python train.py --head_dim=32 --norm_place="pre" --norm_eps=1e-05 --rope_fraction=0.5 --attn_scale=0.177 --parallel_block=false --init_std_up=0.0445 --beta1=0.9 --final_lr_fraction=0.0
Each number is 500 + 25 x the weight over its row's rms, rounded and kept within 0 to 999. Layers, rows and columns count from 0. Numbers have three digits each. The size before them is the row's rms in percent of the matrix's.

# layer 4 attention value, 96x64, rms 0.219, rows 36-63, columns 0-63
080:445498518505518579533503488482498538474554508464510543509493503502473468485531526522490501498515469496532517540516483496471520486492492527537454486505474524486536490517507496480506508502513537
131:495525544487530526506487497509487465523490514483520534454488521493468498516499525540535466546526489513473481526481481496450494506524511544461535495467506493518487487544486502510466471458500534
088:506513550515511526517569531478456529469553500463520527450511484535491527506484503474482503521503476503504519522502499515498489491524471501512480502446513539477535493518542496496494488535492514
099:521506517484507492499551501563449477492471491528510510488484539490505528513497498487462487563490523503513504464521494476513475495494464507483501521474523495496476517457478494516446483517446467
093:537502474527475477449537544493489483497500526485497518472542484517517546510462473481512500543495545482504474489496552526513492485463488482442510510508493491510466502504496546507530501473476503
127:517458507480497473535475448487468518512447475502485507506490502501535509499488502474499493497455505485508488481531495493549495479484485502504469458501530498512561537486469457488556487513486464
087:482523522474510529544475502514499488440524477515496490486484476540509497508538511544495464479493480508509529464496506496513486496477536489482465476452480513517521512497476480513481492559506571
083:511478469477518534561470516495522510493481504487494504523498500467487509530530501536489499546474477460469583488512501497496499477453533530525520491460487520491525514473481510500467509498528497
081:495480459512521497559465486513530491528490491463496483506511507471480498490547502546527494497485502462436522446519503477509507499499493496517512456487501518528510503465523466478531505480533454
089:504500495488495515495415523488521552503502550467493512464502472480484459521481507491472501474536498524503486457504536512503545517498530483499497517537457508502495507502501516559514491474487523
097:496503485518498520497495487486457477480506511491498502454492521517493488507449514506520510547477499549525456488457514483508456493451482518505485541560447548522491512487509489469470501493482493
077:527513510505487485530533473506494541441498546540503496487467526518523503526457507496502462478515500508429477472501506469513512532501493485492521493466507508504496520457509478526498476525522444
091:468483521519496487455535458511486488533517510510501486555495508489505506499489449530496521517506448463436503514442506526492488491462490502483481518481475520499497492493459508497529512524529543
130:471500491478485501552486477506504463495477543525502450525444501491496499535523505532527487485492471485468517475447503501488494503450479501481535481447488491545477502480485521519494501465523525
102:489499503513497482522535500492466531480519515505506460542479524508520530504419514475504502484520525501425447540467505506494498516521495494475571487486494510495499500491514510493516504474509478
101:472509458545513499548528470469487519474478480498506540467505501511507495513490504487486496487481521503518498481540494507528557486490483497468515504477537473492465503493436484552461495507534458
097:503497505469498533509456529506457474500520499483511502537464470498503491499479495497489475508504504554497524493444471549536460474504501484484550498491480503494508506489536473464573489476506494
087:517516495476509522490507511466508494499487565495494458471503508491515458521473519517542480532481477534527532558457482506530494518457495494538546519523483493497505501489502464488507493457537479
082:491520548512488539416489474501475497502499499486502537509493513514511445487471486516513482447543540504494530459515468515494474480529509482463481508518497495526477510474501507460506486526510488
088:521510548496513496483493525465495494516474497547486448435519485491509503515483506519502489538490451467541480524478516517478520524525508526518532505532508495491532487450477502518509506548497540
082:489485457498517553490476537483479515490478517527484479438505515441502477503502509532513484522504504531518475500560504457483487523533507527515508482491483447509511491503514490533491518507550479
092:523509490508485474535496499509548465507480488518488453479506491520497494501475469537501498506536530530533485507427586515502491498516517480466514520517520477488485489482478493475545496527509498
088:524505500483466469471528519469524496512481455490490462474478512484488496503533467470472497466466473508459479540438519489512511503528493506498507519539463495482480511533529507470513510558498473
091:470493499501511501527514486521492531523474501462509453523531504490488489490471509499521515473496509455516503562503526492520576454470492501500496481474473504487523508500465484528505507461440530
068:512486500543436531506474483482549501485516518546492517490494518495463529488502451557478475464530488502472490518515510460522524505527496508492485508482507518464486505437498489516535497517519500
086:512515535460486510500561529478516526513492503520492521483513484500527483519503488469534513493527470498518547504527452453494496520525552471523478469487527473484532506519532506492534480520522543
113:490466465496490445492516461496494493509497518498505466524471518484529529515478473469477519494494473478456524479440485502513454486491488509514532525517533492484543495494492486548527510549542513
160:512517484517506515473519515472535561479519470486495541503560488491489548475494496474504464492470504536498463490544484513526496492507518517497439520492464536488496505503482469468506498532521475
# layer 4 attention output (transposed), 96x64, rms 0.195, rows 36-63, columns 0-63
095:510488495456545514491508498438497463542557499506463487482501496497462479474497533504478519475481499513513466528533499548504511519506534522536485478517499489482507507531490466482504564499517516
028:520481536467527496479497511522537529522509520493527549496539504541493514494479497525503474477469509502472462497478519505508502485509553552496501509472500489484522546520568470521502526483480466
100:533513508506549512504509501484489530470535481505500526465516479511462469520485540487514531474506514540539472506555506516548502556497515471498503505529486531468494519516501463471492539519523521
119:476524526510521526495520516523488565487497469500512506509513489540465505517486461470490515519499504508501452458470510483510523481512500453476471544509507513475501531496499490485470420524470499
115:487505519554445469465525522544492504465500475506504511469484490489531509465515508494528472505505531505520523472490506477532482547484454434483533507497496500501486497493509516523487485480547465
083:506491475511515509508494488495495532483477517493495515525492496496508500509505513499498471519513507513504490505495462491490508485496505512500495500502504506511515500497516497503513328506473503
105:478515452494535511484474496508506506523467488500475518503494483547520503558469501514457451445531492508541502480481505542477519522494526515509473481501485493528478513559497531464490493518495479
109:461483460461471483487489526481502502535504456495470501482460516540492425510494522504463472544457457474484480486480530469490531489497523493506504472531489475518508498483503514492494491507461507
095:495458499492481463502462485463502489490484475498469529564473559529495468492472496527470470517496462499468497533480516471472525481492502512533508479518481543542512484459512489506515497492481477
126:537493488516468547544500497479545499524495526477492512430480508497485523465495527546512485496496517522555474453484513476514482477448511499489484485509509492508522500492538505518507521504465465
115:522524489521520505494481491478488481509567470500473518505479454497528484434486500472491465491485508451520502488464528516529486488486515495469483530541519530537477552505518495520483504499523463
094:507527491516471537510516463513496586501469519485511506522497496565532500550470486515509465497530514517505492487498509513504465506462506470491496505516522528486511547471502495520490445499477501
111:453477483482469480514548483500486449562536488488541486542498503515502488519522485511455516509496488457541518526489504503534490526540471499510510462499528507512508523514464507490542493508526511
069:455507466494463496484504497526514516531484468491512481536486530533521497541478463506461456511519498486511512494453529523484488495487517488492507485491506495539489520499488550492496594507497479
112:485521489489471518490511472505478543480490564467535472543496517518516477493510500502543500520496526497516521536478481536529437537479483477484507503525506520454489513482511510522506546502495544
116:513483495510495520468485482520480572527522504508515513492506495477497503543485531495515499471472499490496498451500524517499511514528501465533515522486478557415508473497492499546497463513497467
127:501527471501512490470498535490506459448515494472517470519463470552478462484536517503498501505467509526497493506478447544512484481497482505476468491500458526496496457500554487480515494543487502
090:485574486512507490497476494496506478487479474481509486474457502521586477510494528491492445531442476478474534520491467481482488470508492481500515525489515503509515499466504490511492509481474476
104:509499551508496532492540488514481467493537532495537510509501476548525529491484478536543510471536491515523525508501478539474521502484504533521497506498510532486508492535496461489504423525519482
109:496549498476527497512487507538484502506454500543523557482450500490497493509508533491501484531497513443479491504513527464536504503550473521520553507502533465511489519515485517486496545519491484
112:477509518469473480503497507469511544509488489516472534469433524474506505469501481465514477520495496482428455500468491487508532485460485516522493502485482492542506453468491516501480531473502489
118:526495516500508490461490489546517483489436521502528527529456470497508502508541512539489515471451510505459533496498517496542490513507472510471533507461499502486509522542467528539502531523517487
118:519504475529494525538472522519515524459458518491477452509498495438487482522554453489469525506510509485486536486531507479524496495485495507472497502532508497535474498486456505494554478471478512
121:460469472526549508485483485485500500525478540484514457502503550468482482506498526504506475519460505528540547515508427481497516498535530508516498509497514522457518516545468496491508493509513499
110:519460497504454501517501495481482531524474501514498472521468461520446502505522474524470509470505525504448469522536506522554492480468487522516523474492490477468502554496475484489527504523541493
094:500525523502500502554552491521520495491429523501487514452510474510551471528482515506535497500528479517505508507528459477479533507489500489482513490456503488511510481467515501469513446465485523
112:504488435504459474507520476521497487513537527489553522519504484486515501547527499488496509556471511478508477507479525504546494485502477510510483489504501534527504505500496535508545454492453548
080:517497464543499497551473511460495541515526495508482474491506459500475517492516527486506502464494496510502504478530490485473497515473482512503498498522504510469489470499516490510519387454507485
# layer 4 attention query, 96x64, rms 0.276, rows 64-85, columns 0-63
078:503495529474492526467510501513480495507520543508481510493470539499522572496512471531491487493523556499486536485448487536491506474500499532471442466478526513516492512492473529508460488485480511
082:531488473492488563508493502514491472491520520459495536554523512520511544542488500522517498491508537507522455466508469539498462468503530522476478496518489547488539518469499484508481485492477477
088:481446517474531524463486466485505529507469505463505539434513462482524481501519474517523491480518506512476488480468481528496480495458495509519469515520500472478511525485465539542502480508470473
107:473499500522496466517528497520509445482510475494498498492498524511530507486482482521528497552473465445487466541485460467480525494518486501519526486499486466528501486479518512522435520454509534
081:508485495546546506500518525528529523490466499519482588470524476540528527501454501479488535489517495533475522475517513494498484494519516504481511539508544508507496514503484531484514465510472473
093:510496472539485476538497520480502510489486517495468493519536478511527500492494520483450554508469514455473525502498512483534475500493508456544499541518528451455540523482529515490520506486486468
092:502447525503535530470472480470486502503492492504476474469479475508553476496498475483503496471493551485509505509464497543481485509508533501507528523487506478462537551486523533533473448523496482
106:508507512504464521476432541491464515523491500489495460475495482510509526478496510518534503442508514526528496484528542515548496489487491492530494536449519510484495511543463532469486498502523525
074:470503490505519490471485468517507486478531534495489449559509540478507476479534518456484489552482474507514547489460535495494518497490490486514503479496452481511451515509503526518498511503551512
111:506519520528520493531482498504529471483478504523473473519521530486496463504493517531469499533477485486474563566505511476464524509503522435519558477491520488520501500494535499513463498510512499
083:509493521500472509521505469497528487466515530518481521499556547495525535515512493496540461535492483507473481469478459518460496511464503515471497468503486495509528508480530509538429508485482534
078:498501490488511502465487551503459484529540460484540455477448474487484499507499503485509545473516495494501490500505499525498456497499529478482507535536524487476465477487551523515481514480548535
083:465464492513488459496462487490482471494488486498477502485498506488532529448544484477505506529448493469481485510497444472475536500493500483509515489508513469473545514481556525525470508463474513
099:504473545503463481469484476480515460484522495514502516510489517457537517465523490496495502481476527487476502503479478499459570487505492493485536500467449489507539507534486522562482500487483470
081:518526494529536476465482506515539473415527495512495517521507557507483509475477497490452526531447510501493537519507508469484527510518498495495514486492488512535492465539503521469499527486506505
106:465470511510511513554523489509491528514479484499485535456473488506524469510462486453533511527516477468459508502509489487492476529527498506494518514461533459500516521539474535506514480511445465
086:466499471505535432499494536456530519519516506488485479484559508497484483485525515473502516524447504529534518489489501509529491521492495490505459486532495553524492532540497511486496492522544512
103:511488503521497474485509531489499492452538486489492485477497500504520528479493509508514495519449475524550487476530535523501502508487470536454474538493482483543485503517480556554506518477544469
104:539503475492545518517519520498477464459519521532499539525479517505497537508506512452445540562519493488484527474485473479516484488517486511487495502516533490507460478456512526508457507518492511
105:493487486448514473501506508480470475568442547523523504474511515520516494504481502485482541485525533465511520463494520501498490508515510528484527533449519503510494509524491504520467488547462477
147:466528514476487495488500499522515476461523508487500467555569547509489540519547464502486507509475514538524505483515508535501509478478472501488485480502469533528460470498482496487505531474521534
146:502490519500485518499478475455489548530479503490491472461448457464496470490477493524529468431534513488474500519501503501494490514483529514526510523485518486455541528510518506520507474530491458
# layer 4 attention key, 96x64, rms 0.245, rows 64-85, columns 0-63
082:484493527505508501495506467451498494501540517483493493514553492482490498549501462489520543523528484507463537484485469521490505511487509478500530495532503460455447502470475520554540495515475522
127:472526472541516462500503534512422503512533510529494468506473503520475506474545493455467513506518506477507499523543493476509535516497492519518529538483521501492493495527517479446529518502518476
097:480533458520499484491479546544447481497505498535491503485494517535494494458494484477444503535488513494490505506483538498548545506508516459501508511474527506480497478528499462460526539479521512
128:526488514460500460513510484491542526527492502531466527511449488486509475506467528489520523468472480509474540521512517453488510555480511471516519500477532525531522512498503492518484473554513465
082:493497480511464539499524499529520527478543504486466520491517511493539492456470505464510524500484525501461496455479510514516504484487516459481443522467536524536489524475465519463523488536519511
086:509507463487490479465518443441516498489497494483440501516512510479499467456483519467556476494491545519516498504512486515509510534480504472488475482497486491480520555528483506455518492467513507
077:501517447530476495519509506492484492485523541474405491504495498482500514455528505491500499541448463493531531512526495496496511533481540463528503501542489504509475498511541504494496512494497515
108:455485478512520431515493522496476520527484533500464476488519468512480550495534489456521491513467524487547541510531479505526459513480518492520474494482459530482480528495503511497474486502526499
096:537474514470515522523491515477521479498485495496509492498500461496534499524442453511492533483524485521438501567479489497502496469510530446501477507527502481452470501485494475536494502515488479
083:494464483510459456511450496499525488489523461518495467469498490535512497476502509502433486474526460482523503497481489511461546479504536499530511495483523463467514475533489499504475528545514501
110:503479549467475484501471503488538494499489527463487501485476479512518491454501502527505501479489491451503513530489478544502507456481534493483489485529535442457557511469515469482506493530495471
098:471512486547541528508543520541486471511494499519528501539495476533485436481492475530486517524507476490519485494479483468534538490550482498496528549490489492494501480508503487490514509467498556
124:507506507475498469520521496478516525526509536509458513497495550458495486456481502505481525475490486474529513544518464480509512552483528476547518494496505524496470507571508505491521479492551498
123:482514508472494474545505525504510503528467573522473476498472528474483489476522496469497543517484472498500550546547487461497524525484525465527511513513508489478533511537533496494522491515514498
092:515520528512528495502504530511536492481488473523537500527441513487446488518484512503479492500511491525477481541489528437490515497532492481482513457514476486522473433527486521487493534467510520
122:548519474507492513519503490506541515503512505515480536482489492496515520447504523498495464494516536509536456504521506528507412514497521494453464484506524492496497517481519535493467464524532521
102:520518469485481510489518447510514514501478502528482545513509538465496518498499521490532476526495490517525509552560479506511475534481515478540498447517468509551485477481525503482473511457511494
116:499479494506518466456522501564476487503490509519498522501494499529498454481490509460537517480481469509475541497488460454526527473505501466512527490449461512565535500501490489479501489507483490
116:497501502504518534443493497499497489448496421476515526503499524521525498518464528505481513464541500498463471466457506460510511461504488479497485518509526478500498494526481513470478501448481512
103:455514496487503533461492531464507513519485520531447538458469467509502549474537501460493508506518515500497483525517489474461486487499519456503500512482529507497487511476529477467453480499455517
110:505479508505533530506513502554467491447452481503550496532495500536504527566515482497500487521490479532464493505492512495533541449534483508521507489506477497537478477511490459501503519480483496
112:498508475485479445544512486460492513544522549489466495473511503472473526472526504501478500509481499486536512491533477514482451564468522528503476505505523521474497511507533500539515491533530505